From a checkpoint of a small transformer trained on Wikipedia: biases, a variant of Adam for these matrices.
Each number is 500 + 50 x the weight over its row's rms, rounded and kept within 0 to 999. Layers, rows and columns count from 0. Numbers have three digits each. The size before them is the row's rms in percent of the matrix's.

# layer 2 MLP down (transposed), 640x160, rms 0.0532, rows 19-39, columns 0-159
093:522483527355521414435480472445483438507513495490552522499406448547484469492577512489494533435448508549449489528453468580477466527537512462499570504527528500486485508488471493455447571463562446514470514487594445468529556491582565536555491442542512444504540400574524478566472534508489456481587557493515532508532481513538572607508513533582431535372431463584542475551400512557463606414583435522497509441441448516561470359486484477484416391461503536559544553515499437485444565445517551
077:486538570538497423494426447468476554424470486543485582431547570482583456514463389561498435551503493500566509387559441503530522404464450470524571526494534480448515428566505505581505468550498519434529435496482538562430522526469505612466574561499503525467471552512580499602493439550405474535585478448563497533507533461512462547525500480503479457606448493475405516541441492495532553486466438513447488480437446526554480563447481583609658493523476469509461491533456525452391525544451455
113:529475448466430535480465515562484484506441541426536538617428544480455524638485494450464497497474517517532566471493477523475464493577398482513443544561460558440533586462485485484499506448449562430517518390585430492445513522571522454545532550425490607523569451505486423532526330590587519495476573476527468504463480451440483533494472498454502452532498486516491481486617415490463413483536593428525473552612511511538502571540528457448512491555480497551521518523572479390447475452526477
102:463521505383537480595527503514553520428470481497429372588524508435523507564532560551559486499451536460451495484520473547428459599547497420543389465561509495550451512546508511566471448483542579524512547479526476485464493507482475501559485418419528596409482498469462432529444497529527508498513500559504539495504412499552447369527599502511530582480576516466512541455634484332472445533518502456580424428579465434464553494523532477552516543456447535500495532457429542547480486498505473
067:539476543443580443408477390420518396513504468463580462530460460576512453494457521490594452531563439601519534569478494481546488470493489518473456539528469463490524571427515494493469464416479504527472439570530492495551494409396528499465516426510594549472480526524433491507603485545444503491425459528606463413554522456531544491488566576492524550544434517438567544480429603547551504465486484536451500385547461492473584593578488519564587545490486456468448538554536515436435486528507581
134:462499518513492535538467511518528546484434453481549520515478457503480470528481428456401616372579428490506419489578550500410523554478436515507540454506528533531521527503469560522536554503536543513507336461527521483472493637481483464512423510453447578492512450523567485540510515409449433368517512536410500518467523529508491514544548539446575513549464445379507453543494412496507495483502531512594456451441603562483453446534502565503513566614491501484510440486514606561438561480453557
102:426436535533442487464409521440520406463504527564514478548495480542451499501458477425484582493418484449549565471503562439475534552450629499460437496482485518476485516436413505491404542565509509583468561531516419587496517562412589599500439409578488494489498512573470519556504504546564492489448524593536488541517476420440449486563484468438577438529549494495452507449533419549446417474464508486432600477491576527527537612483561523536442597516436539484500454567497572460473540487472556
112:517493552488559545470445449566502464494414515683483510429552539537579419400469512448623507491519492527488621479558486466460525486432461559573525467460476488514495524440442347465522488380486523530500389534499503550471485515563527534459497430515499506600444406474495496569473552474504557518559528466467481466613471484543514469559454533507440462505592543521578539453415510479429479580548475556527455447459458571513477496568514467527576551508515511482518518505455486524421482466458453
131:509490487460522434521580466475545471459512509506561449487464445494577447450517558464521482459421546503477432455493538539551566544478450476443430516356547565469523553552412595535494491530466485515520614527526433480420621495542388529449530542559503528531556513493487465484563512425527421485498497420429469525473571494481502497485440498504521508526493385547459465491547444533456418547423508518509494574500460398513532558483486609500475501584570541370544499554491487508601470419537608
098:614513557426520537436421390470486540499503429447541500447518487505510425531525571533526465458459511545525526365518481464495492458587421463525506476463514409548484524528507555483468577456537540481442544516581579488496520510503492527460527575498552436550544542436576505469594452537576502541542556559427535541487479456494622501542457446508433436524465484438402528493512560612384589453468449483495599494541474503558398444499466498497521400520511434519527498494511464492484606418475485
135:477503517513506522526516528531464485522548493546465449491440557454432435429466433575571514515519440560519471493416632502587476527476547511546488553513449551510528515549503434516453438489541445571513514490499540578543406585584487483456410618498424575408459502506544478538483499395554514551541500488389552434472398503525487459511511519479420552597550523584483518470521454454499510571461499517582468502501495410554501510421520453481478469455435451532535492456412581515455470602619434
102:623605520484480529465457418554466427490533472528404475492479533468478508483511593519542460476473453420540526468553503467511507471442558488578557465482602537547472601506470427560484508442513556538478508520463560526493381547430497551566514553504504515443433476501497406499446451574402498507510435488555527506413524485453419404533543491518503538518612506422469491521373509496550476570412516474531466445501563439583477510522528500431526550455456467459573501546530592433559555538526599
062:536497437484557488474463439444493540486518511438578589477555482440513556504517528482487538461553514548575475511537470479498606500561538490487460475479511564572535502518434569428518475564572449410515533490565539481592587492509482491493524411486461473427367464511523529444506440523482540451521409436551513516569454484441517459510500552464486529499529469485459538557512559436516539459407497457455501481571549625513478448458484474523547455562391468610575485590386436511329493440466493
039:492457521427483493510492404481524519435455622480467452504460427472500487427463448563518490494465488444499489547577478421551471489606544424527526403549519434527494553533528471482438410455549527497467544555384534496550471562462485460542514495440554474484580480445552558581468542520560560472601518494559502353467480486458481482561466532506493463485438438542537498479416534573382534528492476461571650526516500520565521499500400448463451500550509468504458522571603480522479588564472532
088:481468500455495511479520414515527626541470519453527515485511539609513515514499508570486460486507509394482489499473491413602512536514456591489573487491453452571469465504525520513521535577470505519533514398324535510525456518530359418512512547507504504495502510511455511565478543482508514525520469427554427537452458511504493521527446485402532493522517535477637554409489517545434480565482467473448472619546474467531502501498601392485439526549544448494479405542526506445599655497510508
082:516464569528561468468477367521505463553476529513509501493463552512505626402500414516521475430526467475517552548418468517558524453503498580527421506390517435487474488556509474507560475495565396514494580498532494519567451543618498459493488505535538508523546362444470569488545485527533530497521555428529494488474401487472491543490531529505415522532543507457485508601534450485477331508421530552518508602472430488490513453413554507446503536507548500628552395524534478465522440534421505
074:598547520530548413466565416463528515522500549553460575431514547495468457490503432475518532517375526582490554521471500461458459499468453602510477552423463410431534534474406571545568528514411506462504512474524482473503438486490533508627426576522498543490506402430516480534526436497553571526615480526493383468451513424555470531565608582482414526478521564503493404504551555488515499536559507482476448500450430547457473472478521459430573506454516478571613480509451560441542515479518514
105:520508563544499479573488365469414453551526533474484571517457536465559478427581491571501448492500480539500430456470460672503557482494342525475432489522514460572514511400540535444544383534474469488463425510518486510462502587508375515591519486483490605508483504560515449597515572571608526477526508488451550503401506493478481501477481538499626510475531542498499533585506488525441406477410542451489498460496473448583561512539451457502503450529528470465505529463474482546470527548512505
154:535491519456487522472511462481542538538579491432522488584508437531483611378524477473523551485487624434522461581547495521543521419544539558409499457491490509571532519530460534455384534622517537492558488531498492476455420503524517415504512495442453542533473498554577533499505618473513511474482488523447454518499447544462426582541427468424485470523406517494477491454506428589505562455499518563537507456458531462472466443405418525416541448491492559414577521477501523630503607491404551
073:469473534481548534493472257477469493532480573468516564477471521482397492459559481549483494476470443470492508537483575416525501465515496453539506491589432386585514482490534554479497515407528521550508567525490545446526384497457530406491523547524529576550440543491544442527456493498512531537451513456563570494442531535524543462519432486518532496548559497509484533522455627528393465436454523477533568473477563534586396595512477545518469588530469399493549507433505538502484568495513573
092:464473467546466474532441450460637458465474569485437464403438465470480541491558484537485457494448474505434479529516548462508509420453511479418441570525426527548498576540552492519528515536635476556483532577487462395592466567548509494512442477531531417511483532548513431570527557558516461540573549461485509557605494445582415497577512575492454496475555538474636498520558520509480456509529435545511453501515445555523609441463493425476491482478545559466539510416455523396430423422474518
# layer 2 MLP up, 640x160, rms 0.0771, rows 20-39, columns 0-159
088:453427511520584552427480460459443469383466486468536554519583408514484536521525489596504533425500500515543415445520441529508502544586497501479472514585618614455532441538540467488521400543457451512492506407479537548494523516425558518518445562500567470494450426537495592510516469469476577517580519486622510483507506521534599495517446473552509378531444475501471529555534487580375562480567437510551460499476463468449484453487463452442488417451432490402488471487518425549428505557521494
095:490500558496504447516543512447508493523585467465414489486582496533479490472506536475481553543450525535487470570532497449521630541451484447428558527473527490555363579442513457377573505464518556466485473563456472492510507390495483508459485491467484449468515591553552489447569604541525438453460421440523529613580537376503417467497577553497450520437548532501525477524473507498538518512579490499495587479478578499452496447593454443560564406434509425510427511463533540540502560395431511
089:517472517491508566502440484506450476541505564436471461502580463631467434527462551518564530518515547498487482495491503522504619466541495460422446445426451491444467553443532422443633515486515587513504526513515482587588567536558459632488443507481476458548458527564475505448460529502524413456566394489495520519521658463528500575439486484486548489539405469491512481517428517486536543343450461484431605462471478516513550486577476435533491520473465446582533515539504497529475499407445538
094:441362506516526527487486433496461438433497467482463505464608474554559495541512531559524554458579554521479497496501512480545545555479542405471538481482510562520475477495502513392586423546524468527533454522525379473575432472424550480493443526525582482575478477551443520462521379629454501507544444499618526544470501453511612525545533383573514429464555460488436575550433535537493538463427464499480625435493480541483479522566508520483497509493499431445473489575504418494469566502540564
118:437560527424556539483542476445520519408549514512471428501547482539478479507509486520453463393514599551580458571502443495531516509494526436454503518550468481567481494535510595428585542448571381518395443523498575479541556488493454490480417560523505452431454515509510530488487581515526531574565492417485497529437566475561437425441461558576517550522457507542497438539467489550542468560529476606551527453404460521552509461534490477503432476354481459424552542416526538653525519510513479
103:523480434329520584502520438580505501464536512462500414545504401483564453500582454487509461500575582586515518540460461491514462540475484491466484469543503466539530448522427509424505527499544423504506504630428502461437501520456443513502511539511535519406555539518374529515515556494487507471494502389404535443377537518517523480493495428505481501539527448496484431551460483632519596519567504510527526468470507521605529645497462529445441560455461531514453585463567524569516496509521448
110:500404492472525473448474450460473475517597433520551407470576431484552612510486548496565501544552500569586455567484456406548541494464486483379527528544515588526408509486460515359533527524537556451511507478549523426577513449423443429488464482505561473475478565522541567526545472500560497407511530505427588538582547482504517515477518433469518507492526540500491416536505487562470527457513474521411538415538507509612366456593433475504494414491471404528475546579487471493465492531466499
120:528434485468527516457530475521416446542503499511606459482501490481600503497532458532553492592569493496480502481573504447543520578535459502489519480522548506486503421485481485512637499522445506450546430546483421493489473506488462514535472535513516527527385450478533511505534444463375525372511494470593545493499559488461575560543508469561558445526500477462523465536450482481493672555510396448403494543512403550433518576560447547523507509458426543430509512641502369525446538546492456
098:518455482518495540429426442443502462531487527386489542495562472577512485543481542487502563515489515456489501500483479480537569528597554455463554424435529538491499454403505436470547461462403503489484456476572524505539573548470509511514517473465567533510519590564518511380471492501362436466522516483544514577415537495473514485593470523529470447485474296477607508501553511542483601491454483494381492584517504611443499455476464552433546497475475475457548514605534444540502519523583465
120:556509461493444452449529459509563475567497528475486529478570465503471435581549573506545515501476609463412504490564505494486613487582435486503488449472508473515564517449542456411626460413472545514578450594550472478458496533540493503527533505446464389572536437557475487470506513547378353515521494527560543509448466523479510551511586373531526501449454475526562452515515621487498515484514451543402516467564497583504519491504488491448582528504527528562455477616503443482519534416443553
111:513536569446517539557434483503497490539452535531447550514543439532513476495481515561554429446514556567515419483547518475442508531525425500484535449490555505534354540538424513457566444467526473497474393439446545530403478533448520519510438601511570481539529504491476552522520577434544585487487558541611460516588491541552482488426547496467498416470501547554521461519512493534460548376579448534492497500433459473554464541544452440556498359341461451508456477499566413499527517456437432
093:478508521459576503497433468531445463496543491478471508592485495510476541577563520548514409521500613544573451454439479467496501529546488446531532461528574553539467536477555465508536547438483521550448485455477518543520540410530550643497453500540448465447491532546478524434478576552470496454491506384539438598432606506484489487508518549527464468423478438566540508597449546522449547333465460542514518484518439523507503484560472523407459394337461476449467568449553484585462485491535472
063:527530508470536510452510391495466419525503489479511472518539482427497513516506454495397557448523565597517497492460435503519534522512487507453571468427592562497495510417496479433518404420449482556483528523556537543528529459482546552476519591544498436371443541508477539384567485515438498501445515475528569471509627505505571449468534506591405435485458472506494528571508511563504565426477489536463530384439509498506442543497327616546493466471487490522434594510601457526479467537514523
071:512537533516474512502528490519477385495484460517506486531498527384505499505478479484519526517526495665477515508487469579435513445493563416486468438465594508443481561424494455472487473457492494487484432588622515490449537518458652541450513515507484489505505532497511507468568450486473501432442491521504571487561499481513502441449603514627487490490472505557415495669504516526534530418532508542545509354480468458476479494511392669491552521457465505495527617441518497513475455501521523
097:541508458473480538494520521467511480491532448514361401505485545536559564483557427562545527499579555570554438460511500434446476526570571421455631513486560518537493542431555465517498501417459547496499483529452521535483424536478457453449521568536552515466509597512519494469537582543485498449545417526548465488589519477492454501622440458511592445457483466512588516491552555448564605513534501492435593462406494528505405564502516501470511407432488497433411511470638453493543461526509478
087:459452471467575512509532527556526480419529458514485492391492506541587498535581436606537527516614513550497488514479495500530445523473399405439513444435539483522468569545569559530556418616486539536498469508452510517444459497528554560470489553559515380518447534507484480525511478620466536460558465445554539539431541535572504488454507374491535432510609502592512498531414569483473553501453464554467521406550474493472403405490547494497484445418459484478459464470580460505466518481506600
097:430444518475567540478547457469561516486533609433459522530527450559482483523519508464492627471554531504488491476549408462565518528482553518538484442401535517566469533511478399439524480536448410545502507574490511441606560438484531513464494485493533497512465479522476497384473416538418428563496446370469510543397655475473503432622519546559439551394465463508498444549443523547515452414476464531505462542498490529478563501502473519545564608496458490495510479513494572519511606514512508
125:472460509422453514448529438464508472502552498448515452448574364491595495504533445508440521441542610455592409547463444475511469569498512512487530497522459566545440486557416522521555474497531424509519463553513481387506513494507507505491433531513554457442490449575393565462466540492464421490527547526496514415541498525543555542470522480546463491461530465457502549558560468650498611502510428460447548483461539562548465421509458515427541452439572458553441556507533511560503512383633548
083:446501538493587526436521422508556518376478470460484436580470485568429534522493488579475631417494497500519516481436498462609476538526470447540588499488477586602544491453562406511517405484518438535419558546516522477531417498520542492492523484530548475424466557573526499436482449488533449541571473379625488527466521492490528546567390412503491437462504459450524573511516513575552494472508517545451527497441513468530491483505455557473438568490470421402479516537535559531504613556518468
095:534496428494510656472535508489487446534455574494528433538551467477561512470379396499552507504604501527610570535535477473500519582420499467471496439491520457495484520525386518519538531420491419504480471471501496542446436550423464509442515611514607544402450454479465530441520462464463507556528426541523481369439479463453577444614602511499543467542530567553535494491550526514443528540592406473530519511415549507489466566560470532521460490530474479466511583501521510532517527499518440